config.toml
n_kv_head = 3
d_mlp = 1024
norm_place = "pre"
attn_scale = 0.125
bias = "none"
extras = ["gated attention", "capped logits"]
init_std_o = 0.00547
init_std_down = 0.00547
beta2 = 0.98
grad_clip = 2.0
warmup_steps = 445
Each number is 50 + 12 x the weight over its row's rms, rounded and kept within 0 to 99. Layers, rows and columns count from 0. The size before them is the row's rms in percent of the matrix's.

# v: layer 3 attention value, 192x256, rms 0.0381, rows 136-162, columns 0-127
# o: layer 3 attention output (transposed), 192x256, rms 0.0323, rows 136-162, columns 0-127
v136 104:40 68 65 54 29 34 58 51 26 60 46 36 48 59 45 60 47 57 62 52 47 39 59 69 64 60 45 38 59 34 59 61 58 49 53 77 49 43 66 30 23 41 39 51 44 71 42 60 44 58 60 66 52 54 59 24 62 57 61 58 41 40 51 40 52 51 40 50 61 71 49 50 55 51 49 42 41 45 53 44 58 28 43 50 49 61 65 79 32 58 64 48 64 63 68 54 56 41 36 31 66 44 33 56 67 45 49 41 55 52 44 41 57 47 27 68 48 55 56 55 59 48 46 54 63 44 36 62
o136 122:57 73 56 58 36 50 63 40 44 50 50 58 56 69 46 56 59 51 56 68 34 38 68 64 34 52 54 54 41 36 51 57 50 52 57 86 45 43 53 62 41 52 34 52 53 47 48 65 30 54 57 30 65 49 47 36 76 53 47 57 50 45 20 47 34 53 64 66 41 57 35 53 32 22 55 49 55 37 55 77 44 38 41 37 37 68 59 28 56 59 46 43 53 41 63 53 48 30 64 18 65 61 54 49 56 50 48 41 46 50 55 56 57 51 12 63 58 29 34 47 63 55 45 47 55 29 44 54
v137 088:43 55 63 26 53 58 22 58 44 33 84 36 50 46 39 61 70 60 44 50 67 38 45 52 60 40 35 54 52 59 41 38 46 47 45 34 63 53 35 56 56 50 48 61 55 32 43 52 62 64 45 44 64 54 67 57 30 54 35 31 41 54 43 57 57 47 36 42 38 61 26 24 59 47 53 64 47 54 51 42 49 55 48 52 38 41 53 62 49 64 56 60 43 44 16 74 50 51 43 78 47 45 72 48 46 82 54 46 54 49 69 31 33 57 56 40 65 35 45 58 55 50 67 43 44 47 55 55
o137 094:64 47 34 52 72 51 41 66 37 24 33 47 62 44 54 57 44 60 39 40 69 44 58 49 55 40 49 51 52 39 51 57 54 43 24 29 54 55 40 60 49 52 56 58 53 50 62 42 55 62 38 52 58 68 39 59 36 51 52 35 41 47 74 48 64 67 55 39 59 58 56 36 37 55 61 54 48 61 31 40 55 70 55 59 33 23 44 56 66 45 44 46 43 55 27 73 31 61 48 74 41 56 32 40 62 41 61 69 46 39 39 43 37 54 69 33 61 69 54 68 48 51 49 70 51 35 53 48
v138 089:52 31 54 53 56 54 62 47 31 63 26 63 47 58 51 43 40 66 66 68 50 43 47 34 47 66 53 38 48 56 79 42 44 37 45 10 52 21 61 70 53 43 60 32 53 72 55 65 64 39 30 53 49 78 65 59 43 42 69 48 45 36 59 53 56 52 65 39 65 47 49 69 77 45 59 34 39 64 52 35 58 68 36 42 43 64 32 24 59 57 50 29 65 44 42 37 47 37 38 66 36 34 44 45 53 44 50 52 36 53 54 49 48 67 51 33 56 34 54 45 48 56 64 46 45 43 58 38
o138 095:52 57 45 54 52 67 56 45 30 58 69 65 73 39 48 52 54 42 52 37 61 53 49 50 63 51 69 60 22 72 44 49 45 62 40 26 35 50 47 54 57 41 39 41 48 54 39 59 55 60 54 57 42 60 43 76 44 69 48 59 53 60 72 40 38 65 50 56 53 52 51 54 74 55 69 46 36 44 40 38 56 48 52 54 50 74 24 48 45 47 68 30 45 66 63 41 48 43 50 65 34 42 50 45 48 38 35 55 65 40 42 60 73 60 62 65 38 29 41 28 19 68 56 26 78 38 68 49
v139 092:34 60 53 51 53 56 50 34 47 40 34 42 40 54 38 46 43 41 41 67 56 48 55 35 49 54 69 51 58 44 44 58 23 51 52 37 20 30 56 69 58 57 57 55 47 55 45 65 43 43 57 26 51 28 41 62 57 47 51 39 49 36 63 46 42 53 48 64 66 69 70 29 58 45 80 47 56 58 39 62 75 47 47 45 53 41 61 59 54 51 46 31 37 52 70 67 33 29 52 45 48 65 17 40 59 51 84 45 55 68 63 55 52 63 42 54 62 39 25 57 45 38 52 47 60 07 49 58
o139 097:52 62 44 54 61 90 51 45 40 45 68 47 64 62 38 63 53 58 27 55 49 69 61 33 55 41 44 53 40 42 51 46 53 37 50 44 58 32 55 58 55 54 44 39 51 42 40 63 55 39 64 27 35 63 46 69 37 45 55 61 33 58 91 46 39 59 45 48 55 43 31 40 50 38 48 39 70 68 49 58 72 46 31 21 30 65 60 43 54 36 55 39 67 48 53 49 38 39 57 37 55 42 48 30 59 68 75 56 72 67 65 33 40 52 55 57 58 28 40 33 53 41 67 42 54 43 40 52
v140 105:60 60 42 46 48 52 60 59 56 74 40 59 46 52 43 61 60 48 56 41 40 42 55 50 63 48 54 35 57 53 70 48 48 16 40 41 44 54 36 54 64 26 40 45 54 53 45 64 36 32 54 50 51 61 37 49 50 53 55 60 50 50 32 31 52 48 56 32 54 68 30 53 35 53 41 48 46 47 50 48 23 59 52 41 59 36 61 59 68 53 35 60 43 60 42 27 55 51 23 58 54 30 59 44 56 47 42 40 46 55 49 44 60 50 54 30 40 55 52 45 68 60 32 33 55 32 46 49
o140 120:56 78 54 65 33 27 59 61 44 68 41 63 38 41 58 39 64 37 84 45 57 34 39 56 50 73 44 56 45 52 51 63 48 39 18 38 65 41 51 66 55 62 45 47 40 49 44 53 40 67 53 59 33 54 56 57 63 53 65 69 65 47 24 55 56 70 42 46 47 59 49 47 56 49 67 53 56 00 50 50 34 58 45 56 56 44 66 64 69 43 21 34 47 56 43 56 51 17 39 50 53 39 69 52 51 55 41 39 40 47 40 59 65 50 29 50 52 50 49 44 53 71 62 47 53 43 44 67
v141 091:45 29 17 52 58 45 43 36 36 47 68 64 67 61 48 39 48 61 51 58 46 61 55 35 47 70 11 44 49 50 59 50 50 37 53 66 53 55 27 34 82 44 40 54 46 39 58 52 61 54 48 41 38 54 38 50 58 42 24 49 60 65 58 40 39 52 57 51 58 35 54 44 57 66 41 60 46 55 48 40 60 37 26 52 56 38 37 31 52 62 37 55 37 56 35 34 33 57 39 43 34 44 66 51 34 58 25 40 60 51 64 51 47 47 61 39 44 39 32 42 66 40 54 59 60 72 26 57
o141 103:54 47 50 57 24 50 54 46 42 40 50 65 67 55 45 54 60 32 55 64 64 76 60 50 47 29 66 54 68 37 71 37 45 55 47 61 53 27 40 25 67 53 61 56 29 51 28 51 77 28 57 41 36 48 41 47 48 55 46 42 55 61 70 51 56 69 49 57 49 43 36 61 27 55 54 51 65 38 58 42 80 37 34 56 46 47 63 44 41 51 27 44 72 57 27 74 74 56 59 57 58 35 67 62 48 45 57 46 68 49 46 75 52 48 65 54 48 33 34 58 64 56 40 49 48 57 42 63
v142 092:45 42 90 44 36 37 55 60 42 55 58 42 46 59 48 43 45 70 54 30 49 66 45 60 59 43 40 35 30 28 50 41 34 70 47 61 51 51 67 58 68 48 37 42 72 65 41 54 46 70 49 56 44 36 59 32 61 67 75 39 52 63 48 08 53 45 46 58 49 43 41 28 46 51 60 64 50 36 52 66 78 43 47 51 54 49 51 42 38 51 65 33 47 54 56 40 43 42 48 34 62 26 59 62 54 49 57 36 46 44 38 49 51 38 48 52 58 39 46 59 62 69 37 55 39 38 33 33
o142 109:52 64 52 57 42 39 39 47 46 48 45 44 56 52 40 53 64 47 62 63 41 40 81 68 55 42 44 36 47 49 63 40 54 64 53 68 52 53 43 59 43 56 44 48 42 73 53 56 31 62 51 53 35 37 47 50 65 44 58 31 62 63 32 38 43 41 53 53 42 60 38 40 22 46 50 62 58 49 40 70 71 44 73 36 45 54 57 42 56 71 56 49 45 35 47 51 26 58 62 35 56 74 70 66 72 47 33 38 44 60 69 54 49 36 52 42 50 45 49 59 35 61 35 59 61 45 30 57
v143 092:50 53 61 59 52 40 58 47 52 49 27 46 46 43 34 42 39 57 54 35 59 64 35 60 37 43 49 52 30 70 50 49 42 44 60 39 65 62 68 84 51 61 56 33 46 53 48 48 61 46 59 48 35 66 53 31 53 33 40 41 62 52 68 69 35 50 26 32 45 48 73 46 57 36 47 42 63 43 52 34 62 37 28 75 59 52 47 64 44 37 37 59 42 29 36 44 64 17 53 58 61 57 62 52 71 24 32 82 49 73 42 42 44 47 55 46 45 57 58 64 44 54 49 45 44 67 46 39
o143 101:27 25 39 60 56 37 55 52 63 48 49 43 36 36 53 48 30 48 53 42 46 42 33 66 48 44 55 29 53 62 63 88 59 46 39 62 66 56 62 61 59 47 48 61 69 64 55 34 36 42 50 43 73 51 57 32 43 53 55 45 54 47 47 55 28 46 59 51 29 47 55 61 46 47 58 49 27 48 48 46 47 53 47 59 77 39 31 56 47 30 49 64 60 38 53 30 57 58 60 52 66 58 36 59 44 33 35 66 47 55 57 38 47 60 50 31 55 44 67 60 45 50 29 50 71 37 63 48
v144 084:45 58 70 63 33 51 51 29 53 51 67 52 50 33 54 57 65 64 49 64 54 69 27 61 56 42 23 39 52 28 37 44 61 73 46 73 34 58 57 43 61 29 44 46 31 37 66 54 41 47 81 55 46 47 44 40 53 42 30 60 48 26 45 42 52 47 52 51 53 47 66 23 53 41 58 31 70 52 55 45 55 41 28 59 58 57 56 26 44 37 27 60 45 47 42 51 43 38 64 31 63 52 47 34 37 53 43 55 65 53 47 54 49 54 48 27 52 68 29 65 58 45 45 47 49 53 48 58
o144 097:49 47 60 58 33 46 45 53 72 59 46 55 52 48 49 60 52 53 68 38 45 63 56 40 39 52 48 56 78 49 56 25 58 42 46 46 55 51 63 35 66 51 44 68 56 42 83 43 29 33 69 67 62 35 55 34 64 56 37 64 57 32 28 60 65 47 38 52 55 65 39 50 45 60 33 60 40 54 59 49 53 49 39 63 59 51 58 40 36 44 35 53 67 51 50 50 58 33 43 44 62 54 65 42 46 46 60 58 43 26 51 62 54 56 32 63 75 46 45 68 60 45 64 41 57 57 38 58
v145 099:34 74 61 60 46 54 54 51 75 48 63 47 57 56 48 54 46 52 57 45 55 61 44 66 49 47 44 48 46 40 46 38 50 30 50 56 52 35 40 64 69 55 63 56 46 62 64 53 53 50 42 44 39 27 42 57 54 50 30 46 60 45 65 45 55 47 50 61 55 52 52 36 38 64 40 32 53 47 53 67 58 39 58 41 50 63 57 22 42 32 68 61 48 58 50 52 50 39 43 35 65 46 61 31 57 68 60 68 32 53 42 67 61 58 53 57 26 72 59 59 44 31 48 50 44 46 53 54
o145 108:27 58 74 42 43 33 50 43 53 65 58 44 40 55 50 54 42 52 52 54 44 64 36 42 76 56 45 58 58 40 54 41 54 51 42 43 55 29 47 43 66 51 43 56 54 35 67 76 34 44 55 45 55 34 43 62 46 45 32 51 46 52 56 46 61 10 51 62 65 48 32 65 45 54 22 68 66 70 45 58 45 38 43 40 67 55 49 19 36 56 72 41 64 48 50 49 56 38 49 40 54 46 51 41 45 64 80 29 34 51 57 51 58 73 54 52 40 79 46 54 57 42 55 36 52 46 52 40
v146 088:42 68 50 44 46 49 56 51 59 39 52 55 59 45 29 49 47 48 27 34 49 62 48 46 51 62 45 48 73 49 51 66 58 36 44 53 71 31 50 49 73 42 58 36 38 57 48 49 56 45 47 51 62 52 46 63 54 51 27 65 45 61 62 51 38 50 44 33 68 34 54 39 28 68 20 37 70 61 30 63 55 45 43 45 44 49 40 30 53 46 52 29 52 45 61 50 46 63 56 63 66 61 28 44 34 62 55 62 48 51 57 67 43 46 46 50 59 35 36 47 45 27 53 66 57 47 61 63
o146 105:36 52 48 36 44 48 50 60 57 58 60 32 46 39 57 54 43 44 35 48 44 72 59 38 59 47 54 50 60 43 34 43 53 44 31 41 44 19 45 49 61 47 46 33 41 36 46 72 67 37 44 44 35 50 45 71 27 52 68 51 56 47 48 49 52 42 46 63 67 61 39 74 55 49 08 40 67 70 52 44 55 43 38 37 45 49 55 56 45 46 57 41 51 58 56 56 67 43 42 40 66 30 55 56 47 60 89 49 64 72 70 47 48 52 47 62 53 46 36 40 42 43 60 55 45 66 54 46
v147 105:41 65 55 47 40 49 37 66 85 55 73 44 39 49 50 34 51 44 62 45 52 60 62 56 49 48 62 52 58 77 45 46 54 27 35 54 57 37 41 59 75 55 43 52 70 27 61 63 40 36 68 42 55 31 64 66 63 38 52 26 51 38 57 26 58 60 50 62 63 45 54 28 24 59 33 65 63 68 52 51 46 49 51 58 48 58 37 59 56 47 52 69 45 44 43 24 54 77 42 58 67 21 83 62 54 48 44 53 32 53 41 62 57 53 56 33 35 51 39 49 51 63 33 53 40 52 64 49
o147 127:44 59 51 78 20 69 38 66 50 64 51 26 36 57 49 43 51 53 38 51 19 36 54 46 63 56 42 48 40 50 50 61 38 50 27 49 64 25 23 55 76 53 47 52 60 36 60 50 33 49 49 41 49 44 44 60 57 39 52 50 64 61 41 20 56 32 32 52 61 55 35 49 34 69 41 64 50 61 57 46 56 60 47 54 52 51 58 61 47 60 56 61 56 56 20 64 39 62 30 65 71 52 73 62 69 48 54 50 33 44 46 55 42 50 52 48 33 40 60 59 42 56 21 55 53 71 64 43
v148 090:31 37 55 32 60 48 51 50 27 48 57 54 61 37 64 39 51 66 41 31 50 67 48 57 37 35 58 50 58 46 35 65 67 65 61 77 68 44 26 71 47 45 52 47 49 68 50 58 65 38 27 57 44 63 71 45 42 44 39 43 56 43 73 50 30 40 39 49 52 59 28 54 31 37 53 51 45 68 55 45 51 71 59 65 54 41 55 82 44 43 47 28 57 49 46 68 43 54 29 49 48 43 59 40 55 44 45 43 70 46 46 49 53 44 56 48 64 52 66 37 53 62 78 74 41 51 40 58
o148 094:56 48 32 31 56 36 52 48 43 55 43 37 60 55 60 52 45 54 34 50 73 50 56 40 52 47 43 52 38 41 55 61 46 51 52 57 61 65 51 75 48 49 63 52 49 69 44 60 67 44 38 50 57 42 40 55 52 45 47 27 59 55 77 47 38 63 39 59 32 53 55 53 40 44 57 48 39 55 32 41 65 60 51 47 62 27 39 53 57 44 54 52 38 46 58 43 48 53 56 50 67 49 37 68 38 46 43 40 63 61 23 59 55 49 61 48 51 70 58 54 55 70 41 62 48 17 56 49
v149 112:46 49 42 41 42 40 44 43 61 36 74 58 40 46 71 52 54 44 61 61 41 41 46 37 56 49 50 55 49 37 49 36 69 66 51 62 29 39 74 35 60 66 71 49 31 46 55 46 56 57 23 48 54 34 61 56 38 51 33 48 32 36 64 44 57 63 57 51 67 40 54 47 71 43 71 58 51 48 48 67 52 38 41 67 53 56 47 24 44 63 57 41 48 41 64 56 34 45 64 56 33 73 44 52 46 44 60 50 37 21 49 46 49 42 61 41 69 60 34 67 58 35 57 47 67 57 63 64
o149 148:39 44 48 37 50 59 41 48 67 45 63 42 60 50 47 58 63 44 36 42 43 54 63 50 53 49 64 43 39 70 57 22 69 75 68 53 30 49 55 44 63 57 45 43 34 69 48 47 59 36 39 50 37 48 72 54 44 50 37 56 33 46 65 46 69 35 57 40 72 55 45 36 47 57 43 55 58 84 28 40 56 28 50 50 47 49 43 41 51 65 64 54 40 55 60 53 53 65 45 67 35 48 44 43 37 41 55 30 48 46 73 42 44 48 53 53 60 42 36 60 54 37 47 44 69 71 51 62
v150 092:60 42 44 60 49 51 49 62 59 61 52 50 64 46 36 53 36 54 47 58 44 25 43 36 54 60 30 47 47 53 65 45 60 77 46 68 78 39 32 52 60 55 62 45 44 37 49 43 50 44 50 38 47 46 43 31 67 58 54 59 32 33 74 43 37 51 32 49 52 50 40 48 68 19 52 64 62 50 52 51 45 45 39 51 62 40 75 67 38 54 35 57 31 60 64 43 51 52 10 43 59 60 43 56 44 36 49 38 58 58 47 44 54 56 36 38 49 39 34 46 66 61 67 52 37 35 37 56
o150 104:39 51 42 56 38 57 56 57 46 44 46 53 53 55 56 49 66 57 74 34 54 45 75 48 29 46 44 38 45 56 64 56 49 68 74 53 41 23 41 63 64 66 64 55 59 55 26 68 49 38 39 56 61 35 32 26 55 61 44 50 44 50 64 53 60 62 41 43 68 38 58 43 28 21 83 37 48 50 54 54 53 43 29 59 50 64 61 65 36 59 33 57 61 34 43 59 44 59 38 38 56 43 77 50 54 34 45 40 53 64 52 41 36 48 27 43 54 48 46 42 73 78 24 60 62 51 45 48
v151 091:34 53 57 52 49 63 56 40 51 38 77 52 47 57 69 41 46 51 46 42 59 52 60 54 33 66 39 47 53 15 42 26 41 61 61 75 81 63 48 46 40 58 49 56 63 26 48 27 60 33 51 40 69 29 42 49 46 48 51 46 49 37 29 63 30 44 48 44 41 70 73 49 56 51 39 38 56 37 57 68 34 49 57 38 51 56 66 56 44 49 44 29 74 43 58 67 51 42 67 56 53 60 14 71 56 57 39 38 58 41 60 62 31 24 33 72 48 52 40 59 40 57 41 60 39 59 35 47
o151 089:53 42 53 44 61 49 78 31 50 37 38 70 52 66 53 35 46 39 24 74 51 69 58 47 20 43 65 51 45 26 51 40 71 75 51 61 43 54 48 46 39 55 49 42 38 52 54 44 51 46 61 35 67 53 50 48 48 42 43 36 43 39 20 62 58 36 55 73 53 58 38 68 63 45 43 42 55 72 52 59 58 27 49 24 65 62 67 33 44 42 43 40 60 32 56 55 74 55 67 47 54 46 44 65 66 38 51 46 70 68 61 42 33 46 49 58 46 39 34 60 55 47 58 77 51 54 40 36
v152 101:46 51 66 62 48 49 38 40 84 25 60 54 65 32 65 55 48 52 38 72 51 53 61 44 36 46 60 44 55 66 28 55 36 54 44 45 51 52 51 49 46 63 53 40 35 44 71 40 42 46 49 51 49 62 44 41 43 20 47 46 42 39 56 60 49 46 55 26 40 19 59 45 72 38 66 45 44 39 67 40 44 46 51 52 35 46 37 55 40 46 45 60 42 39 51 54 59 32 43 76 80 53 57 35 51 26 34 56 45 38 54 41 26 46 62 40 40 34 35 43 33 50 63 37 52 35 52 58
o152 105:58 39 57 64 71 78 40 46 79 37 60 40 41 42 56 38 53 50 42 59 56 59 38 45 49 58 46 31 50 46 60 55 47 26 53 37 54 39 61 40 48 52 58 62 72 55 65 26 48 59 55 38 51 47 60 22 59 44 44 56 39 21 58 60 59 63 42 32 30 07 38 44 72 50 52 43 33 58 54 38 41 48 37 66 47 57 34 63 34 32 42 57 62 42 45 56 52 57 30 71 59 68 41 37 38 37 41 71 40 35 39 42 50 78 54 51 62 59 58 50 42 52 54 46 44 63 58 60
v153 100:48 29 34 48 51 54 36 40 50 64 37 63 36 45 53 34 55 58 69 62 51 42 49 56 35 55 51 55 56 41 49 54 60 65 54 58 54 58 31 54 53 33 50 58 55 59 61 44 33 34 61 48 32 62 47 31 58 56 59 55 47 62 57 39 19 67 46 62 27 58 51 24 47 39 54 62 34 46 58 44 42 76 66 48 54 46 50 57 70 34 52 55 42 57 62 39 59 58 25 43 59 46 74 49 58 27 48 61 43 33 51 45 45 59 51 50 80 52 39 56 67 72 51 52 39 30 30 44
o153 114:57 48 37 58 39 54 59 51 53 38 25 50 51 66 59 38 55 55 64 65 72 40 46 55 34 59 45 46 65 40 52 44 56 56 53 40 59 44 36 61 47 53 65 58 71 52 41 54 39 54 38 57 51 65 52 30 62 45 50 66 44 60 55 57 33 68 44 46 48 42 55 19 37 45 68 40 45 27 55 41 51 78 62 66 43 35 45 74 54 51 37 58 63 44 46 39 39 41 36 47 77 55 53 33 65 45 32 52 63 31 45 53 51 57 43 37 66 44 34 50 64 64 37 65 44 23 42 71
v154 082:54 48 66 59 54 62 57 42 55 58 61 82 34 31 71 40 59 55 47 53 38 33 47 43 58 54 41 40 51 51 43 43 38 52 46 25 48 55 52 46 74 45 64 64 51 36 53 41 41 66 24 48 56 37 70 51 53 41 59 51 46 54 54 54 63 58 67 49 66 48 24 57 60 59 47 38 63 39 43 78 35 38 51 28 45 46 49 18 47 51 43 61 42 54 64 24 43 47 47 64 47 57 33 40 53 56 61 50 51 40 40 48 47 43 56 48 59 66 42 51 44 35 55 38 71 51 61 62
o154 099:52 54 43 53 49 38 61 57 45 43 63 66 42 46 62 41 56 49 55 43 46 55 47 41 48 55 41 51 58 67 48 24 55 51 60 23 30 45 57 30 64 57 42 58 37 33 49 50 27 55 50 40 40 62 72 52 37 64 58 48 53 47 53 52 78 59 59 45 59 55 30 59 65 53 42 57 60 57 51 39 48 34 43 34 43 66 54 43 34 68 54 54 51 53 64 62 41 35 18 62 55 53 74 58 31 44 70 45 59 29 67 37 49 56 58 50 21 44 42 48 47 51 51 49 52 76 57 57
v155 090:56 42 47 60 66 50 37 40 42 61 39 68 58 52 67 31 68 42 38 50 43 45 52 40 47 46 65 30 52 35 42 50 57 52 42 48 39 52 45 35 42 48 37 53 38 26 54 56 28 58 49 56 28 66 63 58 44 50 62 63 46 62 61 69 43 59 72 48 43 47 28 55 71 43 70 32 30 53 51 38 35 72 62 61 59 57 36 60 43 50 40 63 55 46 54 38 59 41 23 56 32 67 62 58 40 41 48 36 39 34 58 63 39 41 70 54 53 49 52 45 47 63 54 41 46 54 53 49
o155 104:84 27 60 47 38 49 56 52 41 67 42 65 44 59 69 29 59 34 70 60 57 54 39 66 46 57 56 43 45 48 51 54 40 42 57 40 38 72 55 46 40 40 56 47 48 50 57 27 51 56 47 57 44 48 61 35 38 46 56 53 57 43 43 52 63 75 50 40 46 57 50 39 60 63 53 45 41 28 59 49 28 74 61 67 58 71 40 71 33 45 48 55 42 68 64 36 45 39 37 54 56 48 48 60 33 25 43 74 46 33 32 58 60 49 55 47 62 58 59 53 54 63 65 53 38 25 57 55
v156 099:61 38 31 47 50 58 55 50 34 43 33 48 42 50 54 54 62 46 48 41 54 47 52 39 37 32 36 42 43 48 67 50 35 56 49 78 55 50 20 33 57 57 30 58 53 27 40 43 48 53 54 51 55 83 38 51 47 69 60 60 56 60 78 65 74 46 55 47 50 37 66 53 75 31 54 51 65 47 55 41 45 53 32 57 41 37 58 57 50 49 57 42 56 71 57 55 44 52 42 37 42 66 72 54 46 33 53 21 57 34 39 49 46 22 43 43 64 72 21 60 68 37 63 61 49 64 48 53
o156 121:36 60 60 35 46 51 52 58 57 43 30 43 46 67 27 47 48 42 74 35 66 62 50 47 40 59 52 25 44 45 61 36 41 66 48 59 53 67 43 25 53 62 49 48 50 56 44 51 66 67 52 60 41 39 46 41 51 63 51 52 33 52 51 67 71 91 50 49 64 45 35 49 38 37 54 49 46 33 45 50 44 52 50 52 59 57 62 59 55 44 46 41 51 54 53 41 57 59 53 44 44 47 62 56 43 52 27 49 45 51 49 44 47 34 36 51 58 45 38 48 83 37 73 41 44 48 45 42
v157 088:66 26 25 56 31 51 46 38 54 51 65 60 41 64 44 57 56 61 60 48 61 32 62 58 33 67 44 39 67 48 53 57 49 44 51 49 66 59 35 32 39 35 62 42 43 53 45 38 55 49 55 46 57 38 49 45 48 49 53 40 44 51 55 83 40 74 40 35 55 73 75 32 49 49 42 37 45 52 41 57 42 52 43 42 45 54 49 36 54 52 66 39 46 41 78 60 60 31 46 33 41 51 29 45 62 46 68 48 57 29 47 37 40 50 45 49 37 35 26 34 42 58 58 46 52 44 54 41
o157 104:30 33 59 57 39 83 45 31 56 42 53 37 60 56 47 52 50 60 48 58 39 38 64 35 23 50 61 50 48 68 47 37 56 55 58 58 55 34 37 29 41 68 36 39 54 61 55 53 48 59 62 50 48 52 54 45 64 54 50 49 39 44 47 48 46 49 49 48 54 49 53 42 49 40 58 33 66 65 53 46 42 47 44 51 51 39 48 56 47 71 53 38 75 55 64 56 67 61 44 47 36 42 65 42 74 40 43 51 50 45 68 55 47 48 34 70 45 41 21 47 58 49 49 43 56 60 50 63
v158 094:45 47 31 73 29 60 33 45 70 57 55 59 46 38 31 63 40 48 62 64 44 59 47 48 52 49 22 44 70 39 28 62 30 34 35 52 43 53 48 40 69 35 55 47 58 58 39 49 38 48 76 51 76 43 45 31 51 52 62 65 49 47 54 41 54 64 54 14 45 60 50 60 53 63 66 57 53 34 53 56 44 50 22 51 28 39 47 78 45 49 47 50 62 61 49 22 56 42 39 57 55 56 50 47 65 30 52 61 62 36 74 50 56 63 46 62 45 35 50 64 38 54 52 15 71 42 66 53
o158 107:34 51 51 65 48 80 37 64 83 43 41 41 48 62 53 62 54 56 63 49 54 52 50 61 38 57 53 31 58 48 57 51 53 46 42 53 44 33 54 40 60 65 38 55 71 44 56 50 28 56 70 53 44 50 61 37 51 54 46 75 41 47 43 65 56 73 56 53 54 40 24 56 47 47 65 48 51 41 56 56 45 51 40 47 31 62 40 58 51 37 21 43 72 44 50 49 49 32 30 55 46 59 76 33 66 50 34 64 64 28 68 49 37 55 46 53 53 24 11 41 54 39 50 38 48 57 51 55
v159 092:68 83 61 46 38 54 51 62 53 59 77 56 54 50 36 60 60 44 58 56 36 54 74 48 56 53 56 50 70 35 78 39 42 45 45 48 40 41 57 47 43 47 52 39 42 62 49 52 48 42 49 39 57 41 54 28 68 59 17 65 53 34 56 59 52 59 46 60 69 64 77 34 36 39 42 50 46 42 57 45 54 46 40 52 61 54 44 43 65 58 59 51 56 27 56 41 46 46 62 41 65 60 47 56 68 60 44 40 44 45 70 40 32 56 42 56 40 72 50 44 47 37 58 47 52 06 64 46
o159 107:44 65 51 61 52 40 57 40 55 49 45 42 53 44 41 54 67 62 74 37 31 42 58 57 53 48 72 51 29 62 42 53 55 66 62 51 39 29 58 52 28 59 45 49 40 47 47 68 42 36 53 50 48 56 57 26 82 48 36 66 36 49 33 55 57 32 46 54 65 69 59 33 56 29 67 47 51 54 49 58 35 32 30 63 38 61 40 42 52 47 61 45 57 45 54 77 52 54 63 28 51 50 57 17 59 51 59 41 42 30 60 62 53 48 28 54 42 61 44 57 72 49 41 49 42 45 55 55
v160 092:57 48 50 69 33 41 64 57 47 45 62 47 38 63 76 55 39 58 48 42 61 61 65 60 34 47 58 48 42 44 47 54 54 57 48 62 40 66 65 36 54 65 53 50 69 52 62 54 54 36 62 37 46 46 57 43 65 54 55 54 49 34 42 69 65 59 41 52 65 56 70 66 39 42 32 31 59 46 55 45 49 45 40 60 52 41 54 44 39 69 57 72 40 49 50 52 59 45 53 63 33 70 42 58 62 49 54 36 62 47 35 60 46 46 33 48 38 38 36 52 51 53 28 66 42 39 38 54
o160 100:62 63 58 56 33 29 75 46 46 45 50 48 42 57 53 54 32 56 53 46 28 17 61 58 21 70 54 47 44 42 37 60 50 66 46 57 50 55 70 51 40 61 46 48 52 49 53 48 32 39 48 44 57 43 55 49 72 59 47 62 24 35 33 54 57 75 59 55 66 55 52 53 64 37 66 39 47 56 63 41 58 58 40 59 44 31 34 39 44 52 58 39 39 51 65 41 52 59 53 54 59 44 42 46 60 37 62 53 59 49 32 62 42 38 38 61 54 47 55 70 76 50 43 65 32 84 50 37
v161 097:54 53 78 64 39 58 31 57 68 46 66 40 49 36 46 44 46 49 49 53 49 53 60 58 46 55 61 50 41 54 42 64 31 55 47 30 57 46 39 71 44 40 47 27 58 51 70 40 42 51 71 26 49 54 56 50 50 57 40 43 51 51 31 65 33 54 22 44 55 37 56 56 47 49 33 32 51 65 55 51 63 61 30 44 37 46 45 59 42 48 54 41 54 58 53 47 50 40 34 76 61 64 56 66 48 27 41 60 56 63 46 51 44 56 34 28 29 44 39 53 29 43 53 56 49 65 56 48
o161 121:44 53 55 68 53 82 53 52 47 40 61 47 45 51 50 49 34 66 44 43 34 31 55 35 48 33 55 46 60 55 45 70 52 42 58 41 55 68 45 52 67 32 53 36 58 43 70 39 30 52 42 39 72 41 67 52 39 52 60 44 44 52 44 64 51 52 28 47 48 55 38 59 75 54 45 29 25 77 57 41 60 62 36 54 41 45 32 55 22 50 57 59 49 49 55 46 60 64 40 60 65 37 56 59 49 37 53 60 46 58 51 46 40 51 54 56 37 60 35 47 30 38 36 58 59 70 63 35
v162 105:55 33 14 48 41 54 53 50 39 54 58 60 40 39 57 49 55 45 46 49 64 52 46 52 31 65 53 48 68 70 33 43 47 49 58 42 37 80 57 67 70 38 41 67 47 43 44 44 44 25 43 49 66 51 57 46 45 41 52 60 59 47 48 46 63 72 58 53 41 54 46 41 53 46 52 67 53 51 49 39 73 57 31 57 33 57 55 56 36 49 42 33 47 50 51 29 32 41 59 68 50 40 52 62 41 18 44 67 60 40 55 55 56 50 52 50 83 41 34 59 44 62 50 31 62 55 29 63
o162 123:57 31 33 60 54 76 42 51 69 28 57 59 51 46 56 51 60 45 46 54 63 52 33 60 32 51 53 29 63 55 54 35 64 39 60 48 40 63 59 58 67 60 60 59 56 54 55 35 63 35 62 54 39 54 54 55 27 40 49 48 40 58 66 58 50 65 71 51 42 51 39 45 49 45 67 45 41 48 53 47 76 48 41 57 36 59 60 71 51 41 30 60 60 50 59 39 57 44 37 66 56 55 58 48 44 36 37 55 68 31 64 34 25 55 65 47 50 23 26 56 51 53 60 51 67 67 41 62